{"n_layer": 8, "d_model": 256, "n_head": 8, "n_kv_head": 8, "head_dim": 32, "d_mlp": 1024, "vocab_size": 4985, "activation": "squared_relu", "norm": "rmsnorm", "norm_place": "pre", "norm_eps": 1e-06, "positions": "alibi", "qk_norm": true, "attn_scale": 0.177, "bias": "none", "tie_embeddings": false, "parallel_block": false, "extras": ["value embeddings", "hashed n-gram embeddings", "learned residual scales", "capped logits"], "init": "trunc", "init_std_qkv": 0.0237, "init_std_o": 0.0, "init_std_up": 0.0237, "init_std_down": 0.0, "init_mimetic": 0.7, "optimizer": "muon", "lr": 0.00131, "lr_mult_o": 3.0, "lr_mult_up": 0.913, "beta1": 0.95, "lr_head": 0.0153, "grad_clip": 1.0, "warmup_steps": 0, "schedule": "wsd", "decay_fraction": 0.882, "decay_shape": "sqrt", "final_lr_fraction": 0.1, "batch_tokens": [8192, 16384], "seq_len": 1024, "doc_mask": true, "train_tokens": 171200000, "steps": 14745, "dataset": "wikipedia_en"}
Each number is 500 + 40 x the weight over its row's rms, rounded and kept within 0 to 999. Layers, rows and columns count from 0. Numbers have three digits each. The size before them is the row's rms in percent of the matrix's.

# layer 4 attention key, 256x256, rms 0.0772, rows 239-255, columns 192-255
094:490467480489519478535468527516481534433569480494480455471464498522502517482532465549514556453480460448454485521526515425467447525546515510484465543420551534516493488558442513419443506510486517
094:532526513483470494540509530453505516492513428526562504465448543511586555541507508498479438496459484468473467476464479497458517454550466445539506456527590552435627530447460514552533474467447541
083:485429473519494519503511567426449471483546511544519565527471457514520534602468552471503472545466531471486469417542506527509523479505518557519479537516502521488515431441432489496493558511536451
092:450528501502458501476495437568437529477527513448511506461521470444482525482502492534585490481532484448550479461542525550464479442497477553562430490478447546525477470492511506495515452557407458
105:514490507491537479491544439483581577504514485477495484505482549505523476513496542537506446450440493458552485551538492442584522542476548418479498492527473572450551485505506412510527492424477550
100:458517504531561523518540473517424520496411602483465537492523554495491449465497470460529513484497502520468522471501493508536440563499494493480559425505466514510478452520465529496503448540522501
084:474552484525494519549460430474501516544544535481448504527536532523523434506528449512556543559516509508524544567517459539560474515449512524469520457509457504512488455506472535430460511496594555
079:541539457502500499473528516566530546496513505452578528511530497499523484485499486527521566477461416458505526532517487416516458550502510567482569523520523528557486509557517480448486452512470538
086:527504492454517525523496494500494530532503494534569460519460467530500521454511514444464497477525567545520514470513469454543477491466570568508555518481488459568523472500598478407501458446508511
083:444472547487487473484449452522564536472548529553445525481423443521481468536465514479516446557444471504484512549518535530527498507477487559493487493523499485473579513439500526512488528428376501
090:459469478536389478508514603511579463566455537531509489525413451377442539518464528490470503500514522523564444514543531633510554520485544535486554470482538525428474500485461516480554418520455496
086:510513469502543498528440456534568517517576543507539449475397495558483553483479549477520490565511495525495524477503500436491486518547407467537474535474469521541485457473511455535537559464524593
086:506531537490516445453533404517488480485517438511430514542540551542491458545499527495529472558508528567498520501563507514552532498580503420479497405443477547430504531481510511453475537455513408
097:569432436541432591543482563468488577521512544567508556481506485430521474525498500497496470482548451544495519486507492541448445504478519433482530516528497528517476509534496516493514477511555495
078:468539474520518533454553484589524527511479479506479491550447478517497418481461503532473537468523475503508500539584466531546471512494509517469450508494474522596450448499464529469497501488519479
103:437554492479499449481502558455480589474526418489554518483463506530507518569483520538468458472480495523458503412494540433528533592441556448463485387496565556432551555499558448481550436519500479
115:544435416492514596524474457539528437485499585501548514543476467520503480476540508501448458423507449482483513468522494443502479546499493478372505515534506524478450435538539502519476551498526489
# layer 4 attention query, 256x256, rms 0.0806, rows 240-255, columns 192-255
082:521547488456517540531484550463549490494496516536517435508481473494480563525605513456556548461515486511457537424449512520440515539429493520561555482473513553498460505521536538550522429471467551
078:553427507487505494473440496453488504492522507482503540524478462493487532492477495439469543552514496536440510487414529598536479485505517520493515512498446488452500496484526546455415520508523447
071:539482522462532451505579508498510467493532476472477524450500545528497496583504498483536544446535495512489466451544514521522435552529523479501483626544517487445481402501551491519479502466467505
069:516477556456486488498458547569478509521485505452481520557522486497577579520469493459494462518435567462567419555457504543586494443541501489506498488497500502425444494509522569487443491543502574
095:423517513517539467485516486551518462512516467500443458503467569463474557469502445471468460501556545509410444548473496483510495440558510492588448463451485424537522538524445454469462483474484474
066:385510490514475523440454479479501464562556473505526532389551467490504493469593492469508537545533541472482487501504511472533539470511493580525535487476499527498526485473465467454474556509541518
084:453535470521509479398509430552496467482527503470518515377581524557509513459488428539490536452546487439490494522471501458517479464582544501515495561472520477538507559596439541509531504475500531
080:561517482467512455505480464398498503514567434463442517515512534552481457516510482474514581539496459521501515492484533433577474438518502520450498421546567527583574442508601436436562469535432501
077:500564517511469481477536445535490511464469491561477458591554499572507458569499488480504523511524445479556501498466534554553444450470570554442583484539461481496581431524547472496522507455483542
071:471531533506549458477510543532526469536566482458517457545464504484445578603512486459487514438441553570544430511532508556507526542528530498448521497584523493524519505526498568487539493480491522
071:434505563502460481486547531586537510496535429504502527451517515470526495451471420443513564507531514498488516546498537418472507508555466508558521539506550469487508527493507547471525572488447475
088:499488483492443522584537518505548592474526487574556532506483524499509455535529560541479579526462514494541507447553515475460468463521464445450583454480516524477504490441635454487522519462456518
092:463527469537500486404493510567503550512479418485476517517509458537490546519484459474537508462544462460462530543439543499547541530466531451463481517501545400431547519518494510457501552420498482
084:459545554501475483500482548432488528501505472492532466479463436484433583516563489497552498521486465576580495477508536502521529526503488500581570505529483481460509560453516425506519502472491502
077:524582475469478501551549484539465529505468513536519483472504453502488532558473493529445433551502465552469573502520458515443507532485552507473556487520480501463482553565508393491546443526489424
099:453509562441539444429443513543524474488532413449522540484566506480466525508506490432511527546453536515389459496430512491520515492496494568589479421463546449505470490510516541452468563500591472
# layer 4 attention value, 256x256, rms 0.0842, rows 224-255, columns 192-255
103:542451519511492431504460465472517478545511473473455482521523485493456523542497448407478557522469516477419547514549526449485485508453473475501515483488507516468535524521438501438559553478528573
111:484474482482524557516453465526535520445442516487484486493507488494472460504581523455514509497544455512460518528543485531522527481497490484443485481434520459485488399487573488488506508531547498
099:520561529464483483514536591498472497546482499451471524517476570485486486476519469448554481497455525479517515532523462530472527454499456551552433625482506477573541483549503460487461540501568418
095:573521473482536560474515495550466526526494474533505496524489497468563547498529510493479522472552523522490447525505548534408513515515540451466394543571547503523533468542477561459437577498448449
105:457370505533543515522523421507561507532452563554561495562540527537511466488466544479412479582554519605527508532475552496574489500455535484478509512509459486440455509445516492535506610547605501
101:527544495544492457521497493393535484488526540520530446512532469503552522509537460514588519484531546481413477518535513500482500507507500516510496534515469489429515506509513489533523498490541459
096:477554446552549455546496478512494565479522518486512458450435493491472469535467480474466458518473462490553492558597471483546397564505467462512479477583475465407445486509530528477410484511519526
099:526508525504488472484467496520514535429569466499539439486473508605500417575483467438505479511451484500538493448488515495512469461503501468507428564474517434530494530532436461475496451546482479
097:544453486510460477510462511532495529539510558526445509561442499464501435484493452596458567446507577506510482485491521470491488511480508566472479393467516463534533468525426538472505523546574477
098:543498458536443496563481529546499542542528582447472480528446451541480547508526579488537540462494455526536506494549548524497468502448485504428473562567467584484496524499486476553537462474474497
093:534442497506457556565457483483427512545551511517483501511508489482516522456536502451475439540563492491533576482458484478487498547482554419504436464491494598490433455449502503582549480539437530
095:532515471533502475560571485442450567545549534518426485483415516498517480517486486475450563506546483482478574555516513492543522488428519479458478506540509499445498524440539494489503481511467411
108:511494423563453530527533500461507484554437537531514495484434486495473519491500540515504465492464494586542535544528502506547506502513487592519519448547461554467481494496515451480468482505504430
096:499481439487493555504495527491523498463481520487550539514512438555529456522501496463499437516565452472555519463451452496527523496491458491482556510587507505489452485479474474528526479498531474
102:433505423601535493493433442507480518517500561529549566542540489478468475440495455515437483441527470518526555526522477532535421454505463424533512470504486462479427544455500507441521562481539547
107:487506440488500511459528487505430594497521600513519510519524518498444512547447455542486502455536513509520493525553507452497498542443541513476483511413478502522482466551452483519555507485461450
101:507553466470513469500449511438453487464491533534502514454439487561506499510486477490503555486470565410465512546574516513485507461487478498445506483445426481472498536541487556494563488441576513
105:475531549398545406474532525549594535505521421474470441448492568495529478478541502443529552484545512482474434522499543415489516482518475490571431513487458460516519519545566532521458529447524463
104:488495530532521561418415487525497442504470485462538497555529509534503484459564530455511520482473482493466524567551498503491522507499483422428476522491535450529437438492522457502490508537480395
099:526556510543447542467461508461510541494520486483444485553453503533490473520472486470568467512484549543548461538544556504494501551494496465472518473488558533609540540529471502443427432470494440
113:477568528529468476516449486496560554483432549511483568543467510530465490470447505413533529462439558482563527452480491556563509535401478405438494531537488502466467446499508500500555505463501460
083:480505488460540536435539454474462504567510486525487493562501486437510504499494537441422503495507475541493470442488524461488592467463573511498442454479533445523470508561535532482469448566528465
100:503495539496527552553476536481502484478456535456496473474559498496530573526505527527440496450548591525597440513509503468518491520519595428402589463555522419438499493444492515473557526488498522
099:425518485531491447508431465495472515452506399500504481480524376514510544489453454535526530518503519434455443487591470497538487499563507525477483525478516432472527501467493498491544502477464443
095:534454506506536440513526470505507478488499474547473479482520516448539518495515484540520479521530507520509472525508557539590599519529467506537577479546568500519468561462466522480486505503518547
090:524557517574478433457492462510440475467547445504441488470481498473522523480585444534481523492587496505464550527459538518502503509500512455510468450475548505533460502425528486539545510476465505
094:516575478529513550534447552444555499471461497535476546616450518499519475497425498503544525476485567444457455474525479509440503468445547384471449477488498467433440466422505458529469493593446457
110:487489476545505532481503553387553422493463523543460547460532541539509464521552558516517469479393495508480480511536473437460470506494450469530460526533491539515497506504437487521477441475412502
097:499437538552534449464509513447481464473508454540481458467538467527506530534503507475541464509431564471504509548483509495526552507545524471516429471473538548513473530466516475492478504572426474
094:509512532526500487528471459497462516485540486485557459482533502472543517544484564525451511542505523458497514485505471475492470524494556584538475518487398552482491523486594504549431489535554413
105:462469553496478545450528510508542548585553470450487549564544505444494539556507503392527508493429410456507482567487500502499468441398552467561450462495526527521520468513522518505513536511488519
111:524539504536481470476536443622457457483568448528483445540569501521456472470586493492502483506550494536465453471392511495533532532469502521538391456502564460512462502477535462490494469469507492
# layer 4 attention output (transposed), 256x256, rms 0.232, rows 224-255, columns 192-255
094:488547532517445567518488507502409506556512469441499507448534411512542575530520543470482498438462459564462491509513611498512528486482571515516498559535513535499487458501496481493500494543488472
115:504449531580489554538537529521428497451546477489478491521533469423505525501490462498530538479553473477457448639465548455463497543526512539505431543516509532523474519564529511529513536499490498
109:451513495530565547418511524520524503553560516604459559470541479498497453449499439562487525510536458503497511622510475518443437414492485576547467592429534437517521501506507523446487544537578500
098:550492495497543497522495474468488494473590459499415477462471476500487501483498523446476482533510556451440554510497489518469516517486510529480523483439455524518484503556509455517503595472491506
119:575499423483473584557492545501481498419495592561495460544508464482448517460502501544537460432553539550552521472482530537505446528550533495535473492424482525471462442478464463479455461498467428
110:536431503519522578457573467423512489509454457490494462517548491516571513556461439448511534535481437489496542488477497489471508476462475528562422562525522463482501480431491457543493526588479461
102:506466481537547472519493505562516521534532500512501545503517459524483507470523562499533489470532445483461513560492442494502507536548441537487509518470450443456465500495526478514510479504492533
101:471482415454488514536514518512515563525462512488546519487543509529459495541479481544440419544487515533449470535560501468558513506477502500479551545536402537459487506446481512551524533544504483
104:495541495516495587534513449538501502499456510505458475468487501470569506447486479460519466459542479473548522556545460550481516552559546553464445500503519492623467493431547571561503548397562488
104:514477454571529520565506520424520491491384563535524547514476493518574411477504509499519491471489508482520530488488412457489507491433459518458515587496462489472449513469513451558500453530489519
100:500485476493497530516463415575510476482463560492517520577518464473398517510487534514520435416511488539560493536556487481473543519504423479483467496541481490468509510547470433558524491507506499
100:462508543535473492472504510434475550508445551551601443407471477560582489494522533536557489523485526497462451470534455424518497552508468489508505573438556495538494495517537484486501494469515525
118:521507496489514543521515498459451473527430564503480543468404447532403452497479492546499426540535506539531492494505474506485499488489434464414593463517453565487456506512492484550558479490469478
109:499450446528549532574535430505505512456476619577552487522489546543457504516501537517555454545472515534615513525588491491572516512527392513501490448543512553480458437518500455517423407573516469
108:500531520462521509460535515586527495468503483514570487506459474482447511490554579447487521510486434482498498531446519489477477510430439523471480497567523523527465412534444537537460464499530474
111:523503444492466514499465457514506492500490543469483437489505424483502495464491471534536475503511502428425569538456451508531507507486505451480395545502502494509486534538507457524541522551494492
105:451465494456534511466584472556526507535517398488613521443511490559466561547539562513544503484533467448476455455427514504495478444572487481551498418518569479520527523513559506475470530523480508
107:469519507483563463466514551518488505400561363552499522502563481463457478561461479490503522502499509426463532509490450520487541528567470506495497548513547427450563553551512469460487554522438449
110:513399500493486547438496488506491408535489524519477499476512506430485555385521520492508494511513528450437533432475436547452505520494536468525452526484491499520490543545492512431497593481546483
113:521497472527481485557506553429557511502467467446483448498451458498541481484448468443503563520514531463522405391477483480527524448475513516483536518531457499531442484451543493473549497503517511
108:473440468513531435509448553465496477451544528468526540430523454536560423438570559506545484517510485551550535515476512557533470554509482566423517455481513523523539527456475426514521435489405495
090:507484509510517499511506565460495549563543524496573534478472546479467520539475499524522493566488502494494448483467500480501498573601534484502559491530425555483510486454481552490563539501498483
112:571484489491516473552412449515567487465489501567506527534456498456516504583480538475566524448532441553558483479548554502473539567563521496459533444456504563507494503474480474556497470535472524
101:512520558478507438482549508538504511433472414531509494523491511514554502483522466440506478515514470494549524539444524473476531502455513498537448450500485494473478481467583452471552463535454460
099:443551508492506464481532510536434492549498456464504475481508434535450556490450528456480546583505517473506493525450524457453454480541551485487567434523436524456546531496564423510466523434479487
093:465511510486481527472425505529514493472499442464500542569508457518469503467516513395555460488448512505448471480485499502536501484510531563464429494459443549493548489497568450467546507407569522
102:526471536541457510468477473431491544507514485408539451518537506550556471538567543545557443507495466507496508486479554541482500414486512544522521548474533478485487497423571529534505501577465499
113:542486545545605505528493483513505486487495534523540572446536503529478494536527544505468487505468488506518523538565449517496499474441446527430566510531545439443487516557484487454521537484444504
103:536497516488435543530511488466501532414520542554500476456496454537503501488483537489550552527475547508595415466510518490487527516556463535537504500529529556444454478449544479438469467377481481
096:467527518483482494481569501495521453527516498518457498499502543558522498490521481483597425511462479516474559528535475459477571482510487431522439531476516532560526525464457519476585538520518479
097:484466511490537546475487469451450471543558478499472457432500474501528521532467467533500460555507546461387453509537511525478511539562527533525538510511581470458547551512501477398524474516524497
107:424490499513554505434471463496524477423521502484533481490486508513462541424524494523564455434514535481545521547520501506566516475522486476452502460516522500498549540479580496519564436507505499
# layer 4 MLP up, 1024x256, rms 0.0907, rows 0-58, columns 192-255
113:581486470444516506402510441485517506503503602473453524536456531483457471507510487519455510584483471576451516486482496543431499491537504440525570512417514439516526490442432545519523549507437511
081:525527511484430469502469421537512513510512548477612496506507448458515475443467599448525451522522507466505501486438583520577392466434425544462525452555541458516473493468509493526474430420472502
091:530526461523550516526476497447533521484489542577436477531440497466502550496485487560527562511486635469530445506382469444519548539460482543554498514470471495479611444451480481442534520583472462
081:471530617487463520568460466486396451511494466524497514496507385473454484449490572518530514500538530519510483500500426504508515445487514540449555493532447469514526495448505482437499523514503542
110:504479509455518529531505457539472546513466515548478481544497425526575516495556512472505468405577428566552544488483535505583546499532480547482544545440492517591547430511476516426481467578416524
079:498515465531409499384543518548437372489481473455508481520504469492498530579537470530539563503490559426488504595505521469472488424537485508491510515497515464496525476491503516499534448564496557
048:513496535581493464484491520517493527465476435558567525452511495533509499586501483548525488454533509512544492489514497453485561546492523498451514543440482389543536524470430523435532566447520535
102:468428415468548496480455512438503485496517516541435530486428491557490536569484567514514533472537531448492463544573507469490387493516518533503477491493550392487452543504452472424521473525527543
086:484500546455562464493491483480506486558510522473528531507488532550547504446523571450464581533476602506542469515525537464553569490498480460478453520535491438500472526494474551474509503524504505
120:461491527537440440469480491615492513459524537478378555496475535499404442413528504475451480524583440519470452481500479479507527526481429462500519475420470456553520490567428545464419522509528452
072:542510510505545554506555498440534510442550437425520432513487503462482629492437472511533563447498532526528503511502546449513476420498489485458539482528447519452518414448405533445505493534477567
091:484467484519512482576467546489455526456465544516436542548482437490462586471475509477464480537513513556490499525552457484531487491535482507501518517511434516502583489516431521464440501522557498
072:513468546444451551522462537505486553474524511497451535455525517478485565484514551571594476594498484496457527473477523525502570493500462482545439639525526492436521538545498499493527481512451512
068:532508456487587482506496501458487558513429495524501492479572456467560482494489459537525559448485529469549532443395525477491572454464496557555493504540512453532539495476438457502497517400473553
091:476522464433545433505464445512461469576504468480545528491509490486483485525495550430424507481433484548534488524563455468518544501477573532499518474402531564504528474485528542522431511492485516
129:479448421457473480551524490502532434498493511534473494444548467488498500475496467512542584516533584482523509480520449521496579500475486490481480484468474521552498486486525512485473565519486493
075:361568491537542469521430554443473498485476506488486515483503505539516592477465492503425513522510535428469454544482524485481538526496557556478488508459501521580479524525471502454500585514509529
104:505449494594436471476453454519476484429509478482492432504449494441497500448473512450530489466572504454452471423455530462541541564555573505534434543526458504496456481455487552525442557474545463
118:455514457505506573528490522538517516433535582533462402572549580597447488451451475461475446557510445470427471450510530458466504472493470455502458447484481511470533452524524444520524481497536467
106:511494430524497539415518467526536510454521494498432516495449518485487539498502514436622572593460513482424544486488433455519564472524495497524535535529520446500488496473420583514511484598496484
102:376511509478499441583466494501561466467471452537478453449465452489533509433506487518502476495485485465421472544458580492457549550508486496533512493440584517520450485443410506485430481527516560
109:465518464449531509538547546518463481495558432455446465466462498549469541463505485508585511518507537514518518490489486478549492492485477461510503382540520484480497531501514524553569421536560453
114:543462466464543474474536490492510440518491525484546450556495545474506556468496525411474533533471493530530545501547524405464498482471505442495497488516494456514450502465498545446448559420555421
108:572494583513484445557509567474461488462545520525464538496544531489442523519546489440407496477494484433461515526501447508483521517519506485506498513472516528513503530467493570539506557538486534
095:480496481471436484527483475483549544507480544438515531516474508503501510470529501597504526558508518572461480511516525477530477541558483497532485524496441537487520533453461457502495518420431553
105:554469487533434458539515477543471484434539437487516499470472502463419483510527485500501539555521537516475451512502452498469523521478469497548463546463535491470476521452506447542510494476535504
088:513511475551475518526501526522535502551545458508587510462473554496519518474464510502532472529532478530486474443520456581442479526569479491548542429456546496476500487506504461540566466512472591
098:422509511509431521485595512476529531428494501517549511439547553597428441457441505511521425580539512519522468536429470530465489550557487541476523514508474467481434514560524520531489495490478571
104:496537468514421509514542446552562520531476535512509488470518495514523455544495479484501517534537449478527495464434542496493470503527427522528534517472572450487471460531508452521442455525486501
100:538458424443594526458498497467495502510457553474495523483526466505467525506500507507453500467521513529552547546473490461472593587499501476481497539470454472516504582519480571493518567547541502
060:501440450515509530491571429569426529494499479559496538421524492481510481521532444506549501544542479479431496515551588569476505501515507511463448484515455453454505482510492489489491461464489573
101:468486473486523546475510507430456479516534588467454503549484548538573447517465471462463557496468492513479519533494570499494487516443525486532507473499488472499450416465541501518469485527511489
104:537463467533506528498448475492485556496478498467477466522552443409485462517494526556511492478481478513528505521614523486530519458489516556504534453398505558479535431503451536514502526486546559
112:549444462497464567498534482611534505450501526496594479487469449526548553485476525474532520499531460498434476495514502439549546581481473454519550401513453523501463575546552486504413528551553443
093:485564529535513498502552467506566534506478475435546496537474508454405525489504509425498489530467473516456531565439505498474482508598534482489478470525508476559512480448461575529496520479497469
099:516555525440534529540468470479531472503490506443460600528430480471484538460445506507444530516547506586472528465462496569486473514520521520505477500492524516503380487499485487452443523420528505
138:477500466499546509507436489447505490444466520434496468496486453445441477483558565465516489542431537440552567451532514493577511456400487532499471550412481477500529469535500456503450526476494491
117:513535445438543565550516468519567482469492539518570496470512537524599495502474501535462528494466451509552525541493521483509536473494508458513478523515515525576499572424513478538471517506503484
102:558433416469437478446500590487463454506498509428469561490448486472512468447508488472605545516469544562492463521537521524528429497471491540481441510457498510483484493435537451502483544510536470
071:456440423521483421497459471451557419465442538509562523581489449493509483526522540440486563467511544511428391452515476526489521538528485474536574539494567541454437523541518509527515508502496492
082:494448451491465454519484490485510552488531464528465509437538510491403484473423424514555595546470539472531467496477503503495568446499509532579541552478516507425541531530521473495531554533536509
080:410463468499380547511464491433475514542495524405522434498494492503537431547492467476469466469538549489512481417514531533502496527527493498541425407533453513566516494454485462539545518476468493
121:555493443588485563508511445499562503542458572456513509524519487495541468493466539561531414500508536483443518510503471536473532525500478448507415549484493499524435504488474510493536553491517521
100:422404525481552512471501475571467551483443497483459529582495483442414589528529474561452472437462505542497551531498600505435508555563479490475482463534522490500485515507472485511439476465530534
090:472566521526570495450566490460530512512585471563487510463460501487575510459473461551510478498531513505528540525465526477516489591457517507516471504486488441539488480502497492479553429467467355
121:509469481505513467473458457530523440433520491538523466420467462541546524463494527524525466491536540490556557487421476475503492532488458501455516526520508473480440427478533462485522440500418528
078:398535509471529493453466525498583486501556525469465536524552512488469524584477492467495535495521544541483489570414517516490477506445501577566499523547436503525515507529554579505538542524502541
160:494564440443556520466452528490478494533515567525526523500509526444498524491493461509468472528511510476529469527543544504597434538434434571523498469479452507531562408531439557494511506512589503
100:505522440546490492486471540520520509507587439549511519534482531506418547475537514568519568467435536548447519482468466514542525537504561444547499475527530528494465485474413495414571521507463457
120:496529555562591516509395461477464500501498472483448377458429448477541522523499481576553572566535489363474466477483476547449509500585481465495461506474483577465558584489577541475444478461469537
116:372461519492557535496496493503494462495529526483521505502518465473455517533400522441497535525536462557487450501518505465527437549482542463548530424491541519430512520590463558546462530501477514
109:483494468547534489458515501495482550465449517531518488467541410474455438513535488618532468518498502504579482517480476534533553608503523487529503463491458539461525464601544487462501495451498530
065:510500493428491520439467456522492470516490532500519443545525509480540504420508527568511435538508439504493441484537532525503432512496480468502578458467495456498495408462498442519576539530494411
115:468507497548482614513581517547430444485489555503484494494623498564438432456561471486500429453535479554490449527436532474498489551494508463551437466502419487401525533520490498500461486586455490
103:494478512509478446445511450477419435488527545494522485567454559478492543529405462454460541470514540568525453552506457507509523512502432476415470482465499516474519516419480562569511483519541525
101:502511470540538560465417484533560468542540519485504504533522494501480509514486557512502559494462566441448512533505492509479506487517582423527454488463579531464403354532431506441496519508556477
088:576457546494467448418501529493427527507521545538488502496485549526447523492455471467528484501527517500398441473484515514627511483462566458514511502389547443541512499493531541521477459526474515
149:504474513493527461589505534503493474473496498465466515547418573424548488544510526441417561508506429487538553498434523454511495528533562452524523521486522470575464527454544458459482552496566498
095:413551473494517461471478508484441522527556491506454490446455547500463511501559480510507501464515469475569554437486468483489483436526504491532586479514451470516474484506466459516517615515517515
# layer 4 MLP down (transposed), 1024x256, rms 0.0951, rows 0-57, columns 192-255
093:561440485509502479501562533475533514544455511451514442471497564467534446568518491408497450509424497455528496479490479428507581470514402510528473518502439487512526541425541486400536517511596495
073:487581533511502453501569513498497587501522461477471462469538494433435475525465569480485476524501511541371486523505507463469522494508415509516566435530549521492484461468510511570518525445526497
091:530476527395467547533551492505511505464556479525428558522451482525455533530544472472523468497501560414492531451508494460468522480497478511525478525518545550544504436407551569533488479532568468
086:489520548451475483498443469522603486474407442532556496536554371535554562583415485556488443510477485592454504487469480440530461477520452486561484476510475510525511491515523483471516530500466536
116:533539484507521476521413457575561458479495509520521417523498496527489506467511515552523445517518439464586570516436495510526517617571459520547466540536578493526519511455585452477481472520526540
084:479516485573522471543546518477497561498509448495537518514512531531507469554471528495454463509501484542468565446462501508440463408484552523480532512515538519478506572565562470460504544490475491
045:604438437513519495486602461501453561496541520510481545427442502425540510465519470445532476451560503469521493558441520534515513439532547491514564521519474558454493589505466508513551564490489503
094:545440553468519512471507523499511507515474482529538467487483495493530520513539443495535385494482520540468533477512534398513547529536469445503493482478466482545522490524491514524567502517452502
088:482492534540445540517503528487489558489498528447448482523507483501512476530484542515514427464518462493526403480500530493480524458466551491573490510517512537457553561594468578534511500448454440
125:539549559508528462462542516521531556508522519551516465438501498493460493467448428463503497511514533514472539569462492474456568521506474504493498530504471484573468469537489523507556432463526555
071:496512571540493552443544464522497538449492510469499516508472460504466532517523515557445516486547493535544497395504511554504528489560446500479509544482489527511585529495451510467472423499510581
090:474439541487479498490536494458515465519524499558468522457473482538496397475500536541556527581576465443523587510472518467518475465523496488603428487455431462466500481519408491424490424525501551
072:577474433484546522472487467422489544467546520534495413440448467536520454478507487517512494517482481473510483417463524482511480589578469479477518418537504421488537497559510496460568463534539470
064:490609439548508510536468507489479520440467496502487500536542579496526537441526421464507510468420568460561514568552505481493577428501526515523479473542501529498522526533488500544441473458528485
092:531444482432551528456499469541476495509529566582540529476499529507470502487471482492481469427586523483465500520474547446576527452477537482423490579550492510494507547555509524571418474526596530
133:499429516567486442519481545530529425490455508425579445489488526483558602466539594446514419506532480518446517507513569480498466500514579489485464537521538486508577531486457441451480497485554547
084:549588473514639533528452429501517513550539527522511513510449493477474478488486453533452484438419483509520539536436525499545552557466553485488523514446466502414498548528512500494484503499504494
115:570543547468505514460444577554550551359411455538463483538486492498500527451597500550485494516541468433496472443485527415527478579532443504515556479512417474486464503455547512562493414556464492
126:516519446486476455533451479508504497438475478539500510489471484490508478438433500449532473499547523483536453464571521551489490531432536511470383528491553470470528503529499425568481441513529475
088:498480497454569523520502528532534529514513453471556542511495529474456479480496551510531524504493537522481532462477404450493497548428472481491444439446513514476553502523530484556491538470544503
098:515479503546456518480533536517536485551479556544563415533531439502469449598412530480497488467507484450500553571413503517534494565496524450533478509513457540501489527531480469497474511556538485
089:387542468507514483515555530484542465480523435512507501542464539494433545448540470541491462581462468511546479447539449531482513452533453423476493492550475553511467511526550561605464548572477467
105:545437507419513486524487497456491431477557517445513494537511509551486543497491503436453509538407533478529545480508400488460510496474498470446503475509444482510501537482530549497468451510584568
107:522521481464520480451516495539540552456584516550541518415539505477491481465445473507465472521443440481508539494523516552470527449479463497576511493519501465487498500491497533516561429524492507
083:533530465512530432529455404500497614484445455516534583475489576493598564511496471484526464521425489479541509487533542471533449518473461485532453486548482529511489447533483481501520500553528522
102:517480511486509493501505495548468498507495507484522510564473468550474447516513531495449488599522519509447348452512495496532508496468488492497467483583521509484504482602507528526620466471465479
083:509517542512445484507505473495572488499508475505463565453438559485519458490518441430496506479488458550476523444539545504479427476504483543571428488562526481486503410499517436436529547536524544
109:485462477573515530514467548473547454544495459427510540477527431499469443547512545503520475469523542487508437491543528457555508439422482501517526517445499533484584475487476452515472463442472505
104:538540493513501539523536497504527442512446416424537478467559449447451480454502574527504532471574480530498458497597459484486512559501540490525513446472459524507446523504555441518446518494556525
101:515418527525491566540513531409516472558510607514466494504522533563529548593533509506546516494530530425497577516436603552515483495512545555495512489455506486480505531592522454476523604446516572
058:518478543438575528497470546575511522519502471462507456477446511450531461438533537541516445474425548506576529560496477496514458520507528540570507484527545472476476493504522460548481477456560515
096:474503542532462469542450451527497529453502457492474456474549556527476500515541467517495442477556480443541454472530449603431524509483537517467420475491556547482513551484476499548516495402500456
096:462466493554624489505513544555503470521495439553511538517511495538584448470459458518477506583546491453479415437502512477450493463508535501527472525504478492567445445536465507516548445530543624
115:559477517560550487498513420561465477525439431529593472499470484495537476486455483476446447470519461531424522562459513473435463445494513430558461534537494531500480476424459570480484470414517453
081:450496488473520521523596402499472516476548470497570546473503510546514504583396518503456492495416499527476515516483486512465507487427525544515467508554496543529530485562536478505529500522510514
097:498574534500514494409563522479540515512514494591481476582484492529556493545524503494497506419468443457571516452523511503520529506506479523477564435422482494600501445503531578481550522543527509
130:530534485569523430578487557448527528517532489467486504504501524503522472559499560513519544400522471454530452545612476492473563365468491567550498517440507473496561499509504493473516442534475463
130:539525447472507466509579563416528537469529512502452532514521509501525502545476495499542518579528518520581487578416436475564450531501516463481515537530503512444447491514484492493434480488487525
101:505500497485528503491470555442519479498572498424487510544463508581557450524598439493490554518502490563534470509528493546505467482515468522469523544486478534479550402509503527611405405453476467
071:488445458501466507419534495555468513566440522465553469475595492537530465426520549462535498471548529485461426536474497491524544604436533488450503442490505550511485508363563481510562554528519496
079:426543468430541539520503457484441465480520467459460462522598510486574495494525452456595468449547490510464487563464496512483467491506521477502483559549518506431533540496537510522524500429510421
084:519482478557424419543475526469557474544456408450445506472516517480521494556509444397495480523504545494509529472408490488547555431521597494590512488497418486495474524471498494522554553467526461
123:460436537478445497553480423559485501523473503455457439485559569428531504504509420522513552561483469514554464536453472552503458488505489466568472572424474509475490528452521501563477504421513492
113:471480454494501563493485457424524477409519504537498490501491523542475558570553550548543495556543463470526537504499466571453516489550500452502485479451434486518506482458447585574507485506526493
102:506512518545511440478571507556489543483522593510515429506502529525400513545485505590467488511489522497487533461536504479539516461511454538506529611520419530549441481507511467490427466486580544
114:464561572469539553443536456499456435483425565489557543569426560466513507485487465597535438486495496534458524423551639476559522502495481538500488543580609535574500504500437498444499456484513477
080:428554478467539553485545507450584482496531494465518530501541532609467517492514455532524543470520480476553460457591501472478484515481505431432480544518477563576522522556531486523484494524509524
162:478506488500483452473479488497517414537526466490501495490460515509529534507470537455491459459494513418550455502515494489523451417493512528590461524557502523537545473513406521566534537457551522
087:509532473494562482500532491569501546517537530539523462508514518545483504482482500441531500601470478543518517514532516592415449521576523446502498544478545519581463490466523484447525548472535506
151:472514456486523546504548573554527531560561497469481491397512426470545434455497520514509475535526535560450527480567495512465556554446531476511468476573502504476569550530483569533504483476458526
118:494534485492486523508485534486447462514532480555485537564512462495510530475470480484450533523468517519460533499551523449492410565531568513471533566527418527496499505470554508491528454530537534
101:461509563497554556407485509525455491529447414484500529499386563487513497502570449474447481567526548496472464364506509476497549466514573458487561472487478526512440496482488477533530506564505469
064:417443519507514546484521444504471553511415494503502538553519487533533494549464551545477468579496479503420488487560493460459501433584471459484444494466537435402534514496479479528518465511511507
122:444451517465527544504565455466529443431474545485492496507463510529524466498471468544527425480491561550482483562480468486513434468515525536484472462448451509485476507531468588475502534508477474
094:466532516536519482532522534530525458440468469466506578545447497478527465384458525461522527533550561472468491530489409485539516494388459515455486501526524477473448490499454479450440468484501528
099:490522496485533465440458498526454536473565525516504518487607455549457452513429508516504449471537488470470512553497474501517498466495465431554557475517427520511399421546499451420489596539546486
085:508447454385546518502520451527477513536506545488473563489423515485461514532505449478561454505446531441500410371428492500524520487501557574471485477418563493482514507508535557457508512486504531
145:558442512519512449556479490475527535446484462492509508508464535487473511511525483409498518480499518535437516482443571479515564490466539476539499504491485538553453561536463523496514515436530480